python train.py --n_layer=12 --d_model=448 --n_head=14 --n_kv_head=14 --head_dim=32 --d_mlp=1792 --vocab_size=8192 --activation="swiglu" --norm="rmsnorm" --norm_place="out" --norm_eps=1e-05 --positions="rope" --rope_base=10000.0 --rope_fraction=1.0 --qk_norm=true --attn_scale=0.177 --bias="none" --tie_embeddings=false --parallel_block=false --init="normal" --init_std_qkv=0.0262 --init_std_o=0.00534 --init_std_up=0.0262 --init_std_down=0.00534 --optimizer="soap_variant" --lr=0.00436 --beta1=0.95 --beta2=0.95 --weight_decay=0.15 --lr_head=0.0124 --warmup_steps=62 --schedule="wsd" --decay_fraction=1.0 --decay_shape="pow" --final_lr_fraction=0.0 --batch_tokens=262144 --seq_len=1024 --doc_mask=true --train_tokens=755700000 --steps=2883 --dataset="wikipedia_en"
Each number is 128 + 24 x the weight over the matrix's rms, rounded and kept within 0 to 255. Layers, rows and columns count from 0. Numbers have three digits each.

# o: layer 7 attention output (transposed), 448x448, rms 0.101, rows 436-447, columns 0-63
# v: layer 7 attention value, 448x448, rms 0.105, rows 437-447, columns 0-63
# gate: layer 7 MLP gate, 1792x448, rms 0.11, rows 0-58, columns 0-63
# up: layer 7 MLP up, 1792x448, rms 0.114, rows 0-58, columns 0-63
# down: layer 7 MLP down (transposed), 1792x448, rms 0.105, rows 0-58, columns 0-63
o436:182145133137119116136116115124123158131162114112156116090101103137124132128116174094127101122116156140101106121114123089133137090181132125121142124097140130160101106136143145103104125101151125
v437:102135129143118143103145138124119102088118159140125159123131145129145139094117112134120124135111156124120132129133100119136136163100156135127139099113137099149128139122135123152099135131119137
o437:141142125124115169129105145105119152134167109092147120099117118156128134134136159123156109149141108128146106114107125114124138117173096151137156159136126130123122131125123148111133085143122094
v438:126128129129128149146152171160152148108153113158104173116122135119134152125092141136117151127112143070161096123161123154127141158100150108163115141124154117117134126123103119146157157144141172
o438:109126144148112107143104083107139117120121127123121126145139117118144145140144117120132099136085137150105106162111125124126150094116119105110134155109109115142158139162124131114129079094101091
v439:136148116090087120143129125118172115139118177143121131138103147126133102116144112121139113140131115121138152112085158161134141165094066130170124151172108121144109140145093107145118092113124109
o439:115128120123136151139116106152112165115117118154140104107182120117124122127126140137096159142139137120120109108159103103138153095125162110117168147124156141135144125101141131147130131147127105
v440:106128151119128113139115168125123144120151110153139119130102142102150118111133123140132142166129123124117133135177134134161115136138119141131140120102110112152176121135128112142145132118173143
o440:119128123110136131156109136139132113111111131111126123149124106117123104108119123135108116094107130155109086141115102146096100137139114123126095121119120139111090127111120145150133144147108115
v441:139159130134100131130133133127126119129101156104146115129151168127059141121148100128145108096109133117117140119093151132111098109166121124141106081141134153111151114120106145126136121146112123
o441:110112082127136116141136137130115141140139125137110146120117120121151123115114142149121154153144130130129149127134106147165136150130125151115149139125143136147147136119138130135131151122130129
v442:146128137140122137138135088116149159142141118151131141148121137138118121133127138093167109099139154090129128144111132131106111112111138117172138129164133115096112127123100102122118164122120113
o442:156157131116120117125109164151122154138102121093118133120138116131125114106135144128108139147118114152152123135133135113151108124149131110134143130122112094133124121115139126125125110137109142
v443:128082112136116137098096103128109148097114086141155163141103149130150124137120164147167173177119125153135119172159123105109158131163155152116118130096162149106150151149160127143100132171138122
o443:160158148118133141149161142109116056086114134097116147111155135167094168124076122098151084125139160116137158107129116126124102157096095119136146122163090150115111124110109111163118134064147153
v444:148112113097140140131111124113144146139157147146108144102156115145117137129130105140164139146122084145099109113141125090112135131140156107125165119087118146175149156154126102119134191135144123
o444:120137105091142147101157102139112078108141114140105112146110168062141123091109110154110127142162161097137136142105137151111126122122100152126139138115148141115112107133137113140160116132123152
v445:125126135130121167139130144116126124137114114121145143105111140128139115107084145125147125101119131105108125125124165105097128149106143129147178114150098125123100111150106169138082123183151136
o445:117144115095135119116137140139135135132114123131152135129132130153121111158105101148108127181126130125123125135156107114184141123117113143116100158134152100115121138135115123141125147106159107
v446:139149165117111132144123084129074124129099112137096119141137149115103116125127140120106126135126146123153119127180118117150117115137102138113114077134113130112124089121151122128109109133115158
o446:104141120148146123095103136136136128122137135124156135127136139117148133139110120141123151131098148142068151134106131140110126138130138146127128154133128134100108122136136146095130146157150102
v447:146065145118153119133135111083122128131151115133137131113099104125128161169100117163141167120123140165151102116160100157132139146123127098128127120096152115179106118138156126119144161106129107
o447:080135141117148110131123136137157121148108128146136109138129136137105130118132155094119102115128144074125179112121121121136117127140133126126103124144100127094142127113139143108128116110107116
gate0:065109116125143146128147119107156178138168082137161121153124132138105109119127151118107148130101124100100104128099124127117079070132108107125135113127112142203162138096100149134107152128149152
up0:142164150156136130105102115160101155123182092136071129116138145108070164145074157088118137160127108133143143130152127172189085065100099131081121139156162134157138125161141124119124147128114136
down0:129150129077124101133166097106134149148118136163176113137125116111161127100152150137115140158111158135144148138100138126168098147160156102084131095144114111118092117089127173139176160133131120
gate1:160156088118114110104112086103128155145164085099146103108134137110119129117124124140108141093140163087114103089121144144085104132134194132141110157125137106143143115151133150066094169165134076
up1:099143110106086142190134127173128128110156116134125150127142100115110116113101151102114115116132117147140124099142128097096130124096118096124157124143103133106144122155095119180113127136131111
down1:121128118123140145118135110079112113113111110102114154124117158120117094137180141155134127140121129115167094170099115131129122165157087147119125125137120153126130139053138143122140147093088129
gate2:101163142115096149118132143122103111113104106099156131145120082190136125140088149106089155104097136153102138107082133168192113115102120139145127107148134145099130139095145151117142104100172158
up2:109141134128130152125117102113139070124156111120133189108154115118157070104105124129157127114161141182146105131132110133097150137118088145139120141140098164146142095155101138171155106128096157
down2:137105127154159122118129130127123146083171130147112088123129101158111137193118127138108133154133173092133132137108135107133132113124157123130155137119145124153126103121105134116135150148084129
gate3:135073092142103126151100094096149107157127119120155091100093147103123144103161150114115120138171125109122089127095101124118125165147096114157125125146140129150155093123105134091128132147131116
up3:146119098195136124172118114143150090086137105111140136177115144133094142075093144138136152118117162100120133102117122158102091125159164126161126106122151139131110096139148100116134118179131115
down3:127115128101126138110111167108119152185118101153113131163143111140175104169144133097172149128111123122146193170116106129165141105133122143088128132110115133135161169095138174132131120153153132
gate4:154155153150082132121106145115108156135126129117098130153127161128135105147119119120136119139177122159117173188162117161140061091145105137140126111106146082160139114134133101118155146090172123
up4:122161125094142170139098094136150108089107110105058118127158121118173153120118123128129084157102150144154088088159172146128113124144137120117129128146101112108125102165121117133115140160123129
down4:108095116121156134126117130157101119182130110145159125099143130098186090108131093147095121103177158134108128151164134100144170143127103128125110100119124105128129136123154121115145117120172134
gate5:106133150154138135121113142113110120101108166145116140148117149127129144099135164108134147097090150158143140147121109149139123111177136117113121132150143116111096115141182127150129104149128130
up5:136103133156102111085088104137144102125161140133125197119143077126131130120128165123117113105157154122148140121107156149131148142161117131161157105132122108123167176119126100135136128135069136
down5:101128131094159125118132133094099135111096072102116094122126142127124141175143114106124166134122130162191110148157134110125098152094154134095128138094144110149104124136097134121104128154137103
gate6:134105127125118150124133122127162117123158110116127088145114099129136087134134151146132107104116120155124131138095129118119099093152120157097107137100136119109138176148113152133175112196091130
up6:147108146133113141163121153110134129115092141136150080148164117164151116133084115138148090110107099147143128157129115127094123161089157122110126125142082114095141121154157121081122127158135146
down6:095118119112146080082133117151175138169160166122116091103148085156096118160138125096119166192089134085105089125126126090145122122118182089128120123145140137107161084149140117146129148108170106
gate7:113091126124166104092156149132102103087122095086144156109085105125128159142167119137101142113103133140128153109128125176157143154092118109134136151162183070144147141104084121104108119160149048
up7:137148146121117103115106063181139109107144143146126178142153096136107093113109152109112120161105146155150144142129110155112130160144073105155137135120130122119109117089107115123151122148142083
down7:112155089135101188126170130098088144159135119130139122088128126100124167116172156151169114128173117098057122166161125114152124113124191128112128117099113108142153123150144130136144098080101182
gate8:147124127092124152145173144138142130111086148134103121153121112147130069076142130089099139160096127139132136119168130061157110159133111115125109110137149165070134130137126079173164137099127118
up8:093127110133130164133164093148148089121104143138152090176136092074157107169185122116090140181116112171091184175189122151122109148121098122121107120159133143137142231106139101139142135075115110
down8:219126118119074132161112133161121089075127154149093131100170106098106098101147154109135098106099088158157148108144126121131108172127154120083120110112169138096095116113102103153134105142126117
gate9:109150125146140181141111137066087107111109156121092111142163121135139168118071106113079112148127096132159109141113114127096142116128114115179123127110142134131102105133107128121141121137124117
up9:120097170118130165141147126095124097054128097148088110128109081136122133156133132101113133131163114124112119132165085142152091141086107089117147142131129122082173117104153137119110153118159127
down9:144169106171124184140131148150115122170135152131140137145160159080088104093091151140143174133110160132141077106100147065143134095200131100207170162144120109185142146136121127162106106130151100
gate10:149160161105154116132106159140117096173156088131180115102104085100140143155130180093151130126151119040159119123130159113165105123139132177117132138157126156144105092161120133119097113131115133
up10:167080142101189148102105184101106119132118116077092123115135104179141093099113121134164113123182168093116116116093130167134122139068104132146130125188111127135066171121138119074117121145141160
down10:123166129160141097168138092157183126114141092114145130107086115093142146174123102096141149123111150123110108122145157103128148123147137139121154132170129108154133134148122146095126146160111097
gate11:156149126065125120104099094105102109106119154076091130148124116136135149107139175144130118116132133153120114116137122102138158146159095131153132140107140141130138199111160091149169122123131130
up11:102120163103109085129126177100129110119114087105119150148106160147158125147077165122140081135157110115180076128132154128144126122120112132116160175108103139161131094126105076159131096083138100
down11:144099120118149147101135127127151130137140178121128112083120112122129165083123155171121149133145140113116128170173100095101173127123153123156149112151147106131083176108129129133174092144107120
gate12:143131137094150162090126104146159157121135087132099134106122098113146144125125081093104129121130108107137156178142084114116110115141077133138154085132120149140112112116110113128137088129117140
up12:107114139151125136146093125075132161114113170080135137122112181131085124127115137108127104097110144123123142122133139088118134117188145140148124130148149135190099126139124166132141088130153150
down12:155094159123114078152132161109121145181155141151115091130144126107076085103141145116124087116096118154115110173151134138133122117108133117119160124084122091169094123164154086137136121105109120
gate13:150172127147122132138135131107160082098120134115103120152129120152130128101131146149109109157107131122136147078162126127132146087131114115204153120115142125171108092056113107123159110139175113
up13:090146130097133136143147163154055124148147096118069153182117133171133141117110137150099144164158108179170158093133119135158133123113101159102098154142125120156117149126111141150151076117140136
down13:104113119171151097077111126119132132130117115136186131109154121095093104090134090126148134113116179126101118127156109108149117125122143152138140120141101116109146117118158114116130164137150108
gate14:066117053155094128129154120088117133113108113133096158153120142129134098072153162145068096118155133117166134116101103146140134144106116125123175145178130096089113126135111093137119143148152102
up14:152116120156122134108167178129167137135129094124102124128154141120122142134131076099133127120136132134171127146120132152152115112108117085090106142099128098169152157118115140144087144154111091
down14:161144139148138130134130107152127141138104115092125091121087114078123140165118108126135138119130152129143143150152117117135118137174167133166122160120178163142157135167158114151171128090139134
gate15:116116151129069115083121145092114155118084113130142145116101136164127146101155105130120131104101169117145143129104135130119164101151135128104124135179136115155108081117149178139130146118140115
up15:078136119129114122157113136125129126109110152138128099134128137104139109180191079155166101104082129097141070103142145133134095179141151146093137129142109122117083113137131121122109149083122136
down15:129108111120137112155122128145112150132161069177145181129148110144127123126101144135159152148084139128094163162143101116132147167123052143152100144110127129150138118135142124115142111134123090
gate16:122095145081139099140103141127135136102158196133125132131130147108099145126139159153121116088161123095138106121091122099178154128119135093164108114132162166070128150143118164070133136086136064
up16:124131103187126152117118176103082140129104095130160106100153136106123102167158143129117092116172142039086109136082138151150093099126136135118135073194152130107097169120189129104152140126120077
down16:129122147116115070084064102170098144146123117111113126136135148153175147125107149150151090163143112151081110130149116183167135148125099102096100124116108151150132106132091144121141153141139156
gate17:127105174120166118157088129119151167142139116137124129178142149097156138105138192127067103126121138114142145168141133117121113139135148088172135152093158088093122117086068150129130160152120129
up17:105134076143113123145074107159092130112084154160130076137181114120113110126156121140101139145134118129107136158145107102125135109119149094126153159113103129085100173140152133146161120111133116
down17:122148113200128134110130154148127130148131124115109138133148130165124148127134112157132125165150102131151104130115131155139137110128112139143063119140113122118082168107155119122106164127108106
gate18:146104156164123082158119091109150135107046173088132132127135151105118118131116093153083113130101114121150120110127122105113145123137102144121153152154120142120094153160139118112107153118149120
up18:137127119124112117103117145162123151137161156169160123143139100141115123108130129096120161143125111175125185098125147141135107132106136110121099124081169106083093098119136111130104147147120149
down18:108149145162110147127139133111140117125141136152114133128164141110089085126089133113135169162141184114127113133138154124090167170177124111134120154131138133129147167113116109170111164147097132
gate19:167138112132113122131155135127132117138140106134143132140139151156114151140128141158124125137141119094138124087123133093123140107109098150153166135142130139119144136102118117098115126105085098
up19:121089129097127105133119166132111118086143145080100113150121136171125108145126150108129143132127128104126111131115134137147131116120123149109158119141160133126127140129123118153145116127121136
down19:143131093133107119085146111154132149142113164134173094086124130119066124127145097114149092137109085102169138070172086101133136134175111156163100121112152129127085136090092094131107122099106127
gate20:140097152095146151145154129094137088104126102149125151116118122144124140129116142133134103134099089130131120130164109119181142149114142126148116106158142110143133124102142165123113154109127125
up20:124122115092090107125120123157128109148065092134097132132104159150123087111123128137139201138125157117174121100134126151094115125156065119141145111106083126125153096127173114144126138140100135
down20:167160105131150151148117106106154133144131127098195100138132127148156145119187142162130130143118110116087153117145143105153139092087150138155122151122165112148088143133069141122132109144135162
gate21:107140140111147132108153163144128105119113159123108146138156150073124150126146130112103119152143129102110146135086119155175139080158148110159156136072136128138101144104137093096132156148128134
up21:103097136136125161105145147151113128121111110083082112142142139090103158101173127133096137146143132095115129132093145134174173069137140121166142137064137089151073121106111107113128148165151121
down21:154121132127085102142124057125121155146127135122153123131117133147161100116114125127137154132082146177135150091137104128107143179099129144138127155124152169086138143091130134126135126103135114
gate22:116088164122115111067129096130103128125093131137112117135143125106150137169113116128103125143151144113141117119134166136158101164172103126181166131120120127097114112135089111163107124132099156
up22:145123107149077154151148107133178108164124138153126109098113169083118109165111124120108122156102122138137074118148099126143141078152115122138134151079137159121140145167141139133103170145153103
down22:146123146105153118119102123136108129147128139149113162134127137154159151113077139130102114099139157132132106114096148125138134142141138138124137132148153125120131107130112163141164144153113156
gate23:142126136119086115120130173163065134115168126102147150149138119074126104122121118111115088143154117136132147151159132096133117120138121103129112107127119142132110121087148086098152089098101133
up23:112136110119129085081119115131123168137148141133116113152128137132134094146123115139150094096149140151169180166145122106136108129133118103135133118075137133144116122097046118137141142129186191
down23:144111148120141091149086131173141145123148106124106113124132110147143112112100105086135167125097161141117107090133152102102143088118124128137163124132121130129135158109152057115120147124137121
gate24:126104125118084108129133178063137104117129115099117122092105100089106134149116136167136146155088117115125134150144113112091105153116121168138149058126144154119117123181125160131115107121153138
up24:134150125123143104149129129125115161165120112120107102145140145107116103156134140093146138084104145140142115135093122134145149100120150155117136154134144147108119122123121149125116113153108160
down24:136123144121144152137119168129111145100140128126112128138103155116167101119140102132122129163169076141199125158138166137126136132115125151159154124099124116131145082104164098092123110154133122
gate25:214075153142140120090072112143153106115119167125106147108146113137130152116144150070106163138159133141134157120137083141120117100112149149094153154137176140121144127084164118135154114144140100
up25:185154162117183118101125102108116131162094150133164155142132161112111116135115140124132165127125157114115103133170128138145128126148147116112169111127139099139169116094127097143149112102171101
down25:127137106103129120164110126098156151138148115119101114117121064130133117136136117171097113127118112145138113147121129102155118161120136166143090124108143115103094125107102149084125129148093145
gate26:108103108141112079136139079125137121103152135162097141127122129140144129043142099128121102092133166142152078129100109112116091183161112136166128134130140158141120079089117104146133147143145100
up26:108147154131180137091057160143093111108116114124145128148122120167127094173118123104119155151118120142101204146154112137113106079093164170139152154155056068154158114118205109118150132098155136
down26:155119144166086099153134083183118164142118117128123148132145164107133139123168112097131171115100094128179114160154144117146155120094125115130096127151152120166129137119103165155170099111123111
gate27:159132131155127084153158117111120137117149142104119144145114126146117096161123121089145110147104127146124086121114096114117099135120124114137110144170120104140134138103125151137136102112162104
up27:128125130126124128166138132119111151114122135120145168086157124155122173128110123147115124139188101160101155174144096141132185143130104157129141116148153109135106136089134124147122125118122068
down27:151137137139136131110169119144150135136096180150127096142143111109098147167116121131143096134098114170163108076155110125137126119179160118123132118111098145143141082163145097136134144135137122
gate28:149153143120167160134151115135124155157135112130177177133139136127176163120122135112146123099145105092142134099136106065132136127126153144200143135095137139098145124103147142093152136129115126
up28:134122126114134108166119117168151175125101124127130088160131124133123134111112128149131122146129163124087121122081124129136176131120124128127104124130135170106174144127154131118147179111124120
down28:133103115139151140131166099112160106147098157122120126142157139135094124118104134151122117153108105112176147148103147093113131083075094092116117127136095100153120120105146079131119142111133117
gate29:198122144132071101116132150144121154120098128130106125058132117145117119095095114116121119096158125163128113107109117108104117142133110125127160143131155141086074055131169119146165103129115158
up29:165144132072135152141120103153147056126123139089117101083128153112172128152126142144140113095111083117096101123169120140135166155132101096101145124127153079126116124173107158136146084129150144
down29:132106145173130087166132117101114129125161126143117154128132152117136103117077085093131163122124146151157119099081110126100144126158126158112109106155140128109161130144152128150089110110145147
gate30:070112124097146106153135111118067118146130116101115143113127169155134184146125121165108083168159126126133167130125109119124094099141151152153136151123134166090093169116126111151137109081135134
up30:127095136106090126139081102129129124141133095125151148109127092112113114138139162165115136064125120109146134131132145151116130164122137155143130106115122128123148075112154114118159108082160167
down30:135117157157080090158155100123112165133133126142125111158138191081135097139101128122183137126078120161118116096126125132158134138140138106114190153130115135118076122100147135145106138183121110
gate31:136119105115126103118113137172152112099120107123070152129112166113136108154130105196114149154128108128135168126103137148102125149068135145164088122146094135151109164170153097101117151173160129
up31:123174108130112150132174135122115147126161115117150114123136120160104125124162151066094086152138157141127080156145134118125108116159120086106158143080145129197162120113109166171170109086126140
down31:140112160107123155141091136139117124151104114137151159076107121193094126110139150155123148087102122100125112130117141170095144112123146112121144138129171108182099100116133133120125096153130128
gate32:109094098137149096175119108153125196107126112117104118108122153129137111159147108123151129136068131144115123135123121157133089123162120174116104123093129127118145105129159146121146143083130084
up32:070087092138119140115147125156153195119141170110081134116143143164100142136154134104127145158086122120108150120084156139096116124175119132147090081103157157104137103117107152078081161092127103
down32:093165124142142150160081126153110122123155133188125097176115105133146112117093114119121172147129134089123135158099153137110150093165168150123113188152130119140140095115197106136118139131168121
gate33:135160177105110158153120129129088120151112122153095103107154057112129144175125132094110104141102103149099140133082132126108128112141160124121118119141127124137141128135220134125167157085076094
up33:121102177121147156135131148121147175147130146156135175130112149093137110117090114120144107178083131119113095163120140115160150115136129123117130109143098107139120130158157141070179153152162142
down33:149119145140114122121143110116155160121139134149117152172138080090164126104140115136119137132130121111134147146143129104169172142139122137114113121127134160128197144063096111137122116106127116
gate34:118137160139105140126096162108122157125123121119149148125134141123126093124117151101158176111083139133107099119152143137119137089167128160146094143085113061152165138112142091154111149105125104
up34:069067129091135147148149102134126135115095128140139125117124125117109141156133128094115183132145110122109121115169141126138110156143129112108104156131120121099138171141087138132144171101103127
down34:170147162123159081159121152136140121129146083122125152127097114138132092147110141166169168118082187115160119143109127102134155112125095123137113134079166129118131118138165083123082108104121094
gate35:114110103107091087150125100129157131109145154109098143129109160098087138163151120134132087116141133132164131124120132151154109083155099112110117103105116160106116133115166127154116110136095154
up35:130145181118152162125139143156101052184153143120120100144145159089130087164094091143134125111094111098155154143165121061150162130134143101163133116115149125118141141129129072180148120151180075
down35:111130147116122072138106182112116107145121105090141150155145158102123149145164141119140130147146125114141128098139149129105094156142127134102133136085124152103112116107132158133156113094118150
gate36:119155104171147129110132146126119127123140134099119140099098109126153096143121119155132103172149142166127127136136140157155144128143116101124145110118158165162101134082142136124133140084113112
up36:142128122110097123114083146106110136100098132155122081134132102110047153119113148128144127104162140168114091153102161153158153098109162162093127141165120119119141118195113078141138103159095107
down36:099118107131141142129170154138140127138168104121136128098137119156153142120123115178149093134126129166111135128150137084136131139106114087130133141144132104128120145108181165104110108093103150
gate37:133101149133099100137133128162130138126121137113106120105141142117130078132131143105103107129089123106101119123096131119108128151083129102111146103133112112124165107102116109105136102141152151
up37:106145141092124076122183147103123142116125135120153102137129093151144140130145080116109138121139161120133130101107123149145148150138132087114105148151119109160091164135083086134140178147146152
down37:065087148131111207129097153177160127168115121152127097154144178141104114154125174090138137177076071099132099106159152122129124158077128160113127131111092105156134088094157096166099136083141136
gate38:128112115173072131112127123136122118164101150161126123121093139102114112124091113102174108120155161157104158148141104060127122131112156129112110135058107122118101126112102136121129087115140133
up38:113140119151114187093056131134125112135105128151114136135154138063101092118165115127122081092133139119159147121143131116133134121093163142089138119140107141126144185144159134132099138081078106
down38:150103144186126126168150103160128098117156161157110089128139188155155115135139148158131157147155158167140124110163127082077148123121150100134123184164114104110156190124128143142146132133168103
gate39:170103164101150105114105161157093117109118107078104139142115115122132130146133112133147100088143117127079151137093092115148120138120131112104154107157098105089095142114117118146096185137118125
up39:119095131089124115148155142170132099095102116117188081144129149117099120118203193132101123103155144079117188102145131120106084145121099126117119160097137147114093093115072182122153121155102124
down39:130130106124082115087180096098182132110125133207168131107106122103142131107086143125164124152162120114112107109119116110103121133155100187134076123147127149124161116081130160117151142136108123
gate40:104109132086118143076135130096125130116139143097152131123122131104115171114139163106109135133162156086127117105116159114099146154123165102097073108107148100118173130143137146102118149116140146
up40:100109106087129098067125136141146156154151149084090151097130092090154157121172157105123141167139127112132112104142145158143138124115161124120139163117127071141146133163090128090074168097110097
down40:104145149143159178139097151117141178135123151128160107140109142105152140132114110140145068125117094111162138148121116121110134126130165126124137195167128151089125111124141163148141102114103156
gate41:112130117164112121103154119069168120145167107142141142159112115139102124166149135177178098122154133159132113147109095130120112136149138120123122113175128109129130151139120151106136108074112122
up41:173128121112120103118143113155126133140135154135147112100118102092120091127140138114116126116132115110115149123120089133125133122139155152133124074077116130117124123184156139138122116153142095
down41:150137106126141129128142130102119145135090106130153068133134089113147163120121103149116123126131127109141149097146111121079167136096144078147149153105108143117150137076153086122094146125132123
gate42:108125124148113116144113133111115119099107131126137124144078097085097145117122146089125148138133101128132134135161164138099132170101155137164144122163113060132130108108140124110126137124083127
up42:148144089131156124135099110085139108135085148104118129140139116094093116139123141125115108188132117083118122125132122101138146149115130118167123167106158149123083136170118162169101132152113154
down42:159114107086114115121097185088158118132129125155156110136090151156101124132123128137100131132139136137113174132123167148096140129115091128146105148114168131147116097096145095112152102154156111
gate43:154127140141114161145114145131135139095118096134069074074139117104143163131146133113092140087087151130116155155114108069116113106120122140109093090180132116130152180121096123122149151120150141
up43:071157138092143158133093070129081139094111114127111126106124152142106143126123139167106137082142113152156140149142115153112128136162106162105113134138139122120134119102116127110150165115154123
down43:143139079116120098168145166198104142142135118125118125059106127114125101093134120119120130189104106124132136110139133130116139145117110120125163117105131133108130134109135107141111118147135116
gate44:128153142130087154159123133177095157129141113090145127148103108128113127126123095147191182128108161158098115123124109142142138150121150080156106115101131120132130106098131094129124092146157085
up44:126103139140150110152145117133139137122141117164146116119108145151142121151145141129195131171092119119126161156159093114086101139142087105098144129149153098138138108098109099120135137100148141
down44:155110176124114131134158111095136079137129139147146094144172112113131133104145144119119162124134123114171109118143105111141074084155068107138153130124105138132106183152126116132157123108108105
gate45:092128140149119059119118059132133183123109124127135123165136166114128126074160119133145127136122165110135128154119147098133146136134095111111109132080141137108136130106126172134130091118124193
up45:158127126126138108132150135103148126115123119138098101122133106101084108161130100077138145142131107147148112110099171083168126131154134135119139095163131147149136150130186143147128119147114119
down45:156125100101146132123110132142117146124127143127123088135102134146147119091085167146092135135123152137117139119132133131128107121107114153129160173122125114162112148151127115100127184133104141
gate46:104171147104159095114198097100122172136120107163094133131128196106113121144120115052113108159158126109085150104159093146141118156168106174137089141098151143147107141129185134147129077147155132
up46:168145112112110119128157100119124108150140091149130122132132157110157111129154139140135103121137130115135129147117141153079138110164166144086100152126168101135112132102102126119126141144080115
down46:144110156150127151156135113124154104122117155119105099123159109130163163160085130120138128123100142103112124133135126122160116115123155148164124125100106125150139128142149144135137109118205091
gate47:135129142143126118122125149146124130128113123101148131122176135114101113132118109129098153098157127131104159150139098127086155145129123101126106109115174125142082122119184132143139099122122110
up47:116141156117141138124087116117117165109119107094150143121137136132139113137104137108128149097133159149169110085145132153151144153155143095119139150162122105140141112159170126100127097140118139
down47:137136113112164101108158164128170129140142123149144119148116087124125139110122141133116114108128103126099136124133139101100121124119098161110107172116115160110096114093104112137143144075137161
gate48:161106117084126082120109089158085138133109082146114114193105123120119142116081113124164111157129121125087136161117161130086164132126140090100134069148087124098131137093134121095126067138126094
up48:150122138153083137151158138141165128140152097143129114147129105133130144165134126155106093103140152134079136118129171161136104151154103107111151173152121134141134153102155114167111132129133115
down48:169147122132154136104144175121103131137146146096143147130119149148165124095102133119117162118114075141175142142141107081177132143113111154128128107113115125144130101192153116086124116119121126
gate49:133137149098115101136121146126088133146105137135118138122104129095124113118184121129148161114121124143103112100139142154150124132127092121099138143205139149161088115054127138092170159118123133
up49:107154165109136110160098119100159129118127121156121139090121104123118130101091145131114105119125136123124148151127148115143111131075138129143131096090134128147132106119142121124154148156155139
down49:132119126117138124096155129121135125132132148147128126158137170179103118129132076147165155144148121109139101121110144115123123126091140140115147156147134116150087129139132110099152157135097128
gate50:139164150150120149156143109102088146089121122143156142144124140122099140130125131149159109166148111104118123172108129125149155140099122125152126135124151123131160107111129152110166108140122130
up50:105147098113085143077126147189167116175112139088167094076112091152148118155100118121063145095117105161159120125157094146123074112147141102114149114101112138120109166143097127117098141134115111
down50:133127089130118180138181141137119147153146098143117150121104154113113115141121093147136139126129133106131130185084099109083101128132135134123126136163125081081164148113117172143160118121097091
gate51:150107134100122152137143163159096139139125134156114180136104150122150150132139136140099142110147092113122159122105138150112098172078141109123101104125089133126125132104140139094183081085096125
up51:168141118097119086091123105118106140161094123126144131151150135139122130134103126065128143102098126139114120087161137127199109087154165160124111104170095110115094184109138109136140155149158075
down51:112090139107122131122149132129129099089072154157102118152151091107155089118140142115122096141124103071156142162132098115054129107087134191109152137136130143118152124113126145113097068100137150
gate52:155151104152158121096125149113101139080114116148109105151129077106115147108184128130140163132129123145098097122135089117156149130090159149123118114108144172157172146137115105119091130103119119
up52:105087140128094143110166138146066169125100170062097118110131142137118146115165150163148150120129156128123137118134130139172120108087112139143133112163170143151104141093124161144135140116139130
down52:124154129066092123114090128125149118144093132170126119148102121095131140139141130098129098153128128119110134121165125146092113143131147125123120090106108132173184109169108079152141104100099105
gate53:148117081128120130074151128133146135102134075145117131142129123103114177195158131096135108117144172166156127145124129141118132108125123110142133151165102108121101120107121140119134128122141165
up53:126162154136121133140135143068125099096135102134124136123121095112134177169150120129165127118120126169137110100073145122078135150098131122154121142124101121145131155126140134136139122114111139
down53:123117135119157134120121098130143131145086128087127178131120128110113142139125137128117105153097119155138120154186118168155135137117187128095089110160104134124120077098115139128101160179131123
gate54:134127176105124124138111110123145172151131140104167149149150129132090123100103159129163162094155123095187100104127105132126120111103143099140095127130129136113139097136075180132124092134128123
up54:124138091157119106133160166096155120122130092168113136134128130122141150116118115190142150146129139145115135097148144113152178146144095110111121128185164152134136139124089109172121097155141110
down54:129119120160124105151142154118128135126129143098138126127138152105114131155057072141123136113109120157144065141122137117096116168158144129126111129118129133115127113144155107149121142113147145
gate55:148082152093121093131122096097121063158116101129132135110156100147131107121114189111090105151109128128135137100129151108156145112085134122089128116117168152117138099086146110124201102118118147
up55:097106153115161096177150152141111105154130142128126129094151099093150192126143117143063136114101164137097118118146126089161140131099155126113129069130115112132158115117118097148121067127099117
down55:166130140133141156106098095132166131124144090110137142119132136135110089147121091101134068148137100140151135140147126137123117100144100108146110148109116127122146122113137120141092136154146064
gate56:092124126128129126141145168096139109117174126111130169166107124152157144160135099135145136134147146138132144121102126108109116129116127157106143144130093125116178125120141130161142117105152124
up56:149120119077121128144127157160131124134113139098139089118136116123130063065102120126123132099098130176088155135147080144165110134141102126163111134124116118138120138118106120126118140107125118
down56:147146111158135136110115121144133148109119099128147131102149131107122148135138149123112102118154176103130167128114140118124109123128142147146168163095127121097116122105143114132126119148145155
gate57:085168161075131128117132069155099140129147129144114143173123117141122110124151105136104100125089082135136118128187111107110115122127111176138119115107118122106143113139165096107114118106101149
up57:144095150122140111108156098109151147117124140097153145140105076144125125149126107154093125111126091173124110104116153098114145137084092113159138150115125125130161070131130135130142130148083127
down57:140157122157124117121145184088120108115123152131129104146171152113161124115205053166138118134112124107123142163158164149090113160102156068154127116160140108140118136103139072125126119139144226
gate58:077099077165096097122103097110126119112131096148132135123111142135184138121102125112143143141110154123159159116132147173093155138096166122073115115163105128139116142182155173119141126147095186
up58:160131179113105138138144097120112104123113198107112095125123082100107130132212097134127172095137127189152139136137098165094148098109135135132135178118095138119137148152099162143122104173107141
down58:133120130119115114156178143080118129111123098097136136148184114150114134155103137115127140123132096174139127151163125120129108113118104092137142111096138135147108080095113074140153089150153143